config.toml
num_hidden_layers = 13
hidden_size = 448
num_attention_heads = 7
num_key_value_heads = 7
head_dim = 64
intermediate_size = 1792
vocab_size = 27980
hidden_act = "tanh_gelu"
norm = "layernorm"
norm_place = "pre"
norm_eps = 1e-05
positions = "learned"
qk_norm = false
attn_scale = 0.125
bias = "all"
tie_word_embeddings = true
parallel_block = false
init = "normal"
init_std_qkv = 0.0239
init_std_o = 0.00469
init_std_up = 0.0239
init_std_down = 0.00469
optimizer = "soap_variant"
learning_rate = 0.00267
beta1 = 0.95
beta2 = 0.95
weight_decay = 0.075
lr_head = 0.0059
max_grad_norm = 1.0
warmup_steps = 200
schedule = "wsd"
decay_fraction = 0.799
decay_shape = "linear"
final_lr_fraction = 0.02
batch_tokens = 131072
max_seq_len = 1024
doc_mask = false
train_tokens = 531800000
max_steps = 4058
dataset = "wikipedia_en"
Each number is 500 + 25 x the weight over its row's rms, rounded and kept within 0 to 999. Layers, rows and columns count from 0. Numbers have three digits each. The size before them is the row's rms in percent of the matrix's.

# layer 7 MLP up, 1792x448, rms 0.0881, rows 646-741, columns 352-383
098:546547526538455520547501494538502495513474466544484505491529528540491492520510534460539493473497
097:460465504505476520494510524576492485540505480489469543504472487522512473482505500504495511473481
100:495488465518510460528510525502490502506524546497507512497470547486506517512516529496511485510515
095:511529516519508490528503460496490522467463515537523522504484522447503480512467510478446513465460
102:503487501496496441547484469557506488511515535489480509503490504518465492468521509488525485453519
100:457454483500505518483526540498479509464480471504518500505490505491491499496530470445542517489501
105:525473504527504491532499477524530564527518444531512482496489499465495518504462472468484533440520
101:537487505492513504547491503486455498480485502475493535490498541541535494505500511492445515498461
092:445501521522511499549499503524491503489503454493485518478486522511579488514505468505498504473538
097:522493482537488485501499488542520465482514536482470544487498494505537529504547506549503499532520
110:532514535484521535473509528511487511507489592498488532506560537495518518473488536518504535524463
106:479502472507506543477516561474488503465493508518472439502513501502516523452508505467549471552496
096:504529435540511499559494502538492527507481513499494506438492502532495472482493547475476477476483
105:488450493477484448493472535546531535457475485504505511503523540532502480494531506438495539533491
098:498490504522554445519520498476525469496475533523524505477525456524512519546502466520493507501527
097:540539526468526496518496515514495478495462499506480498511484511536511452516489500524514509543459
114:555541523541458492522489522493477515527534483537504482528490484509451555498434482528472465491493
100:553479457501532501490487493526490474428486490499463478512479531489471521511481534511520479496506
100:510529507473469500514523519492489508527483510493474509549500534516472480530524532472481486512519
102:479534466488425471470525504525490516461488473492512465542512490515535484470565496478535475520487
093:513508473510523462489494498481487516544527533472470456517475523510524497497493485483541503447474
096:524524490540504502502519487494504489508517471511498515516513491483526499534502465478501512489525
105:479485504526520469484505545523506520461511500514498485480475525487501513495464533542485467502524
103:490491522551492523498490464466474521533518495504510510483501518484504524511497500448497478514505
099:495515507463550455508492537484534425540476489497471490532530548517520494503493515517488515523506
099:469478511496511524501516515513479508500508542554502472524532486490507485546491477516465557466492
118:505470494481571518523457440489482475526491507488491435487503489524486464492503519498510498520510
096:492528501492493502514473509505496499526485465517512466485464485526478526536506513468459498527486
099:537508519468463525519492473495468499558513504472515498468553490535495493500529497508467463542481
091:506498539488493502524511433471465470463507494503512517473512529472455497511520479538522495450470
096:509487476441532522495452503488464513503503509511490537481512545517458477490464507540488516478483
098:505514530458488474501502537533499497486508534512483487506532514469491530521465506480547544553471
098:514488492504486514486460501489476493447476534537510453495573490483482526516512503537498492543529
093:482509519513543524512455522485495571555490512492444475505459512491492481506492514496468511513465
100:507500495480541541503537473541520501502511473513516507516468495472490488532499482466501532514504
097:530518448505518508484471506507489476525518464496491521461513516493506467541489502488462482507521
096:530513511511460551488499526534487493502499506476488544516503503499485504476492519550496483529527
110:533476468501539498525509489536514502507470468498514517507495569487539467522538453507568508501497
087:527501547465523520484526520477483465499501518516534486497515502456523521541493478493537518504507
100:500488496527524509493495463472551504497511509488508459508498540508513502479489463510482476489512
101:512498444467510516483515489457519461537521495516478461494525540515493487473498489510480489482464
129:477494501506523510562519527514523497512481514494525520568496481497495529518488520514496496509510
101:519449535528458541488491544483499508486489551511508512518473505493511486462485530530463495485504
113:485541488538486505509513480501514500526481508492465480506503502514467526497543491507530475507481
127:497470516482496502501472503521503488473465523491462512501481525539474525528506535528512481523485
101:541556482523507475537504516517492478494550464465517527497498513483494516449517494504547501536553
096:535496496479532482458534467486501469454510491488447520470493492512520483490508502502513515511507
097:564461546486506498479550486477476512496516503468457482478490483537536502482515468507513465462514
092:505528493505511522506532487472550507513524485452475475483466522508463536502535505558502539502480
094:482492490501539461472509531486497497477502469496491499494527508508491499524466573447515491500472
115:449495514466514483479463492507487506484496526508472525498480523503488479471516482531545527509520
104:516465489561548501471481498509536491522468487485482480508510506547467478474551504489540501442515
096:482495508528496468487484490506475447486509483490509529536506444497478530499541498504466488532528
096:504516501513497507487520451464525513495535474478494488515467536567526504463499514462520496512480
098:489460507474481504486593492526459494524521494497459462498501537513529501544540485492535470510493
101:538459467548466482508480552470532507469473454537487485503459507503483528500501523507500472469492
094:470543438506503534517481496504481500477504550522497499491521535524483457485509493487523485525499
099:483487457521533485510529468511449500454478480487470526542502528523496461504490504515501487522504
097:503501492521475530519489519488527476493507529491475504502481521535464526521554498462523468479461
099:461499492485479421505541505447500482567505506532523511486514516517462526527461538508497484516531
098:499474489493511514521480514537515515492502537535526510541502493459452518496509523491515494532460
106:494482485499515518527466547501447497487526541504479505453488529508510470535499503513509446564519
096:514506494486487474531463492511520519485523479480561496472475542493497530492488507512496475476477
099:530546507495482512443475507487468506488519507496481526497508507505541464481510465512512489465534
103:544529535518521518499481520492441517522512468500512548488525529520549462534519540528479495487497
103:481521450477513477506549482517501512497533492536524487469475527538512479462502496481468442480475
097:453518514491494527467518512480512490485485533503525483460481543470516469479481535526499498496530
104:503468494512524498482458487505537513579529519490506496507495483546513510480452534511494503522464
098:496459546507512474530500492501501486510531547478547509476492474560496478527516545449513535560506
099:557473493472502523502554470510437505481465558522513532458500450491542493481528524514543532507522
101:466473520499496475509574485516537517503477533522529501502478483494523472472507473499508478478451
098:523479467523448482478529497491475493513554522475515514514488496517476532508523492526496491538475
101:516495486487471516478502484489503518497472477517509528519482518501479497503476480518505510495569
102:498497506527504442515495532479487462513507462527472511496501455529493487453490476552538498519539
095:503505485478518514477495452433488492499554531499535468456525513480552500501459477483536447510484
101:469486480467505495486503543459518548514525568547495509490511500485473472504538507551505488513513
093:492544511487503528439541529506532483497502475552514519501536488558442496502473550481493477536575
100:455469513502498523492541485507542493469475524493475473460468458517496560477530533536524478525507
097:521509527546478502519474501472486496508482458501461493514490528548481510463476530527544522477508
109:501460446483530472468481501517502489511493474496529481495523492481474484468474456520481511477503
094:480497486457503529498487500471486478515509461539482496492522497518492555501517445495499474536543
122:493461473511471486549477428478477511504503534473514501476456498502499480534525476541505497458489
095:481448496511523538489497518454490500460518501482501501527533490457471462482471541530456501515472
100:539477452479501430523486492524504524488457498504478467469484504469477570565500488436506487503439
096:515531464501507498496520515478465472496480518458465466515476496498482538493502487468489563483447
100:521501525464509510543521505473503537522469475526452508544480532526525521474525459456538535532514
140:499499559541530537470435479505523488432445478562531529480480559511543492524485481483485463510542
096:503521485515518496526452485523501511490468479497538508460483511458509475493500428463542510508530
093:500526480532517489474431489547497484535507479493542509555480488489505524497526533529483492507478
096:478508514491566492502494514518488497516470480536477497496542512491531510502464502506509512543494
103:489511499495505493489538467521486522440531457498489543517500510496511476512509492515507467488482
106:531466521493524481572518490480507507511500513479578544523511491550499554504469499477506498507516
095:497477475482469480486475485527522528466539508542519466500487498488451562522455503475513472487446
109:486472511557517464483518530517469499502520501534462456524496467509477501511505533507547526505481
095:497506517480534515518511527496474443511508508464494482549506507489477487487446495523489511503492
095:480533492497517500493536507518510534481438480508484469425539483568473517509540486472503516536517
# layer 7 MLP down (transposed), 1792x448, rms 0.091, rows 646-741, columns 352-383
105:493490510489535515513510477531492449505504466495528507530477479521547530532513510480450514525477
103:513495508485484536509511516469503539491501523499516471488510506526515527503496508534501524518517
101:500502490478461475527469518521459477468517499522490482457474464489481547501478506485500546510499
096:497522483509518495493483455496532451543458453515505531525487516526509505478490500537512529496506
101:518508489514499497483509499495520492515518502521508487484453516488505551500479528525471529523519
109:504509522493471515452521507523452486493482495526510546469557482482477518488524497516477503482505
109:531493509480538507534488506507520536522534467509513481498493522521453475544466513453516520509508
097:490486505549495481489507496516479459518522502512525510499495488489518456538498491473486482507528
098:547457507501493535486503539554527492447476527482486518476504514513544519526532484484523470500464
105:476439545443510475524522529469455493504519429551536493502509506489506491509559489490519547514524
104:490517496520490517465525493498478476471466509458549495492516526489491463479505539511531494502503
102:532468520481471478486522491531513534528532519516554467518528483403507580499457508475478489490459
105:456460509500502471491518492522546491496492470521497547455483484464440505500499503489521504509518
102:501534483575495476470431466507472491484488514481537494487501487509514486510450524521458451504494
096:547524523536479569484507538510525522501522466501543547522529502459495475477543507497500539519493
098:507518438445481488491496518467468529453492513498506518508512442547501557512492506503490520523505
100:517455461518453475537503492500509503518474497506490495447485473506523533500452488541491475487525
101:508491513511486489497512504474485496493535526539534508470494549477466503466543491516507516517481
099:519439521517506482498481435503562528457523482520483472476522510455507529515471505529547485509510
096:478519512504550510490512512493494481478498512489524543527460499514472489522468521476522536450499
098:469525546481473533492499493532479505425468470516547478531456491487468530509539509466523506513531
099:496482517504488521520476524471483490519512535512500520548468517468510506481534507491484512475507
099:493493549516447539505503481479482518481493510487489504505523481488547523513517480544554534512505
097:503463494486519527505509460485431490468480455537490491529538504496459503517508467486480506492542
101:501511523509502477480524454510500509460485545505478494489513512483508449518488486512500456509489
097:476507495491487482487469453461488481511517483480450528484529482517471491507489490479515498490543
100:510504564521502535479530534489484497473511536448501510455508505543486530504505543506544492517483
098:508475481494499496473546496505530521493506539489511508527524508529484458537507504495525488544424
097:545458524484502487483486512501508474490524453490499479461519513521481478515490450491530507505533
103:518488492448494489520531497485499513483541478494514486502577524497556513504507484469510465481515
102:527500518499488480525494492449519514538498495469485498504521469502504503485496509469516505509483
097:477472509502538492541512461474482487507451473489543502498513523537501509500529486501486509512528
097:509543475518469507517556507466505505487538474500508512517512503487494511498471508496474506490537
094:482523514480505491491465505515487492514500557497518466502494481507487562492477559496485520543477
095:479506482509461485504501520508504434491488448483467485554474500522494490507512509502513509495495
107:524484506545488521494516526519506501495477500456498512516571495502529494484477518511497497500498
093:511460519547480528491500430470493496534525471534483480487472501467464507504511547416499495472475
111:489486519463557490533509516483492522483541479511514502433489523503495518484494511456557471538510
090:504513453487477521492477507500502532517489530504511501486478514515514504494511507534510492487473
103:489519520479488511454525549505489485496534482493505522474491501532471481532501480544516497504508
101:471516518495488478504515482487520496507513494484467522492514513485516495483500499522445486499507
104:510513524540476494525494464513488514544518485535497527478491478481534509502466516515517484472484
102:497465507514509468524503495472509494516453490532534480524530486520474496508519526520540512533536
104:491497505509493466522525472498471492514502470523530516454530522492512498487538497542483519495523
125:494492477496465504502506486535448547505461565443498479500474512500494523457554510532525509500483
096:513534532516510535494498533466455443476541558490495542505488524490507505474470503508466496515483
106:501478481474502469502498516491512525464556512501513503490555521476526514439535533490480488493486
095:520522548520491524545502490497537487494503481486523505486516476569520495512498535483528521545521
094:499516516506480491477460481509493480544488525530498471534521507515478507463495468529472532546493
095:498543514504466519525486485508496487519521511464526501471528468525523495464487481568493545509474
090:509488523473566496481525472535464465495473532480496520501537499535502477515513541548476434478501
111:451504532537473482485532455490479500497468527477488486494520533487531473493557470543513478498486
104:485497488498490483514500532464474501550527468524505474477486501478507510445530505543557524529521
095:521517495547459521512460509476462507491452497486515523532511480498507548503511468531476494449505
098:488527517484506500509491509432481501476513495497515518509481462518528475525537455528480491527491
098:497471548464512471531511506552555492490531512524490521508509465505491504470487482492536527539522
103:498476521487491497508553465505488482508506495536500517512526493475539529475487500493502528461533
101:512465480487527474516476476473508514493500492476530503466514548520488484509519519487492522484515
095:479509497490448521527514483470475536520501515482502493490519461542510502497448495480471462474495
099:515511469509535498496486553495531489540559510524508465488518462502475508537504539516456481469520
101:486513527523452513521490547497480513517491470520521509493503505492550522485490477508483562525484
108:532480478528508542470469483512477518504535517491469525519518511514520459525533496533487502489518
101:520509523494495571503477489519508511495538483468504495471497524490501495507497504530500469487477
092:479507497479457525463509502479499487516506531504505453502524497481516469556478480541493478497482
095:480501498538489508525486452528521496468513498526472500510499563513472538483504490512493505457487
096:501544529549462553491491499548539516510546511464482483521459495472516501534531564523519465497473
098:459498462487477523558529486500499469518519530537465476472510462530497480564513496500468487536535
103:564494443517503471459520516494489504486551501527488462502480544491500475461474482501544490533481
085:471548468495510477474536491539486526500516518514481522529551489491471491482483451510490493464519
107:468515536523497511495490492481466535502498481542520508519512475453502534501557474499462518489507
106:485522515549461490519540504467538493464533510494552497467484537477459466510464487536503469489546
089:499550528489514526516498496526552515435444514536496498449503503459516469455474484493503512506467
108:482465535487557520431465482505504507493511494465480475480515481532481479467520529531555494485511
092:484519523501469532498484527492484514524530466545543535502491472494504477473470476520545466520531
101:520513438484505546521526480453520492527445474497535516505512465475533507510516466461523447509528
099:469479468515526510473511521490476507481517479508484517491508485492521508498516515531488479534458
093:499539521511509464484518509489535512496540526510489519538526519480536475520490520531495474468461
103:525519485476540506530476512500503504479521462505484527458501521461505504502427509501506507471465
097:461469529478468482491475503476531505500521516486487500495466513515506500490487473535503448533521
109:529496499457499531512480502503504499505509492496534532500568518508511513486512518527492528528499
092:504524518531517511559496480527472508494527510534514491502537516475498505505449495486545475500491
117:479491504511505525511502470527467474501542532467479520511567471520546492509523501531480494463450
092:482510483538493489511493450532496514519518501519505502476526501508517460493547461491469527507529
102:458506527537503507513512528509484522539478484456481512497545479498510466509521489507535517477471
096:475504535523497506491559412448536507523513496500524491471475482504474481506473479512481488488504
092:468517525508500505518534532499485545493520533500517481483504507506492484480481526504493495481498
131:534540540447482501516461485488515496494515505518548516467481570432498500473507489492485511528499
096:472552487490491542483496475504478495484536519523467505511489500521458460493506486467530516500477
094:524436526536494532462462506503480480510524508488482487500492522523535454465472491465531518449511
095:509517517473518485511487536498522524516487472502469508524526485519531477499560515519480529472511
103:457478474509500529462513522518531475479499446501527528480477517493482494514499474487525526485456
102:514500494444489538416502511507477511518518464519519505491479521534457475497482483531505494496458
095:493521476488533508503504487480517487464485511481492483532490514451496497457498496521525514476456
112:519486463535483519445525536557524441491504548466534491497439524475510527475492483535515545527533
089:518513520542421498504491526518516509529473500501483480503497573463542516520540518503518488507519
097:499511470528520471503503488537552507511525458519500497523471538458482502442494464479509549486529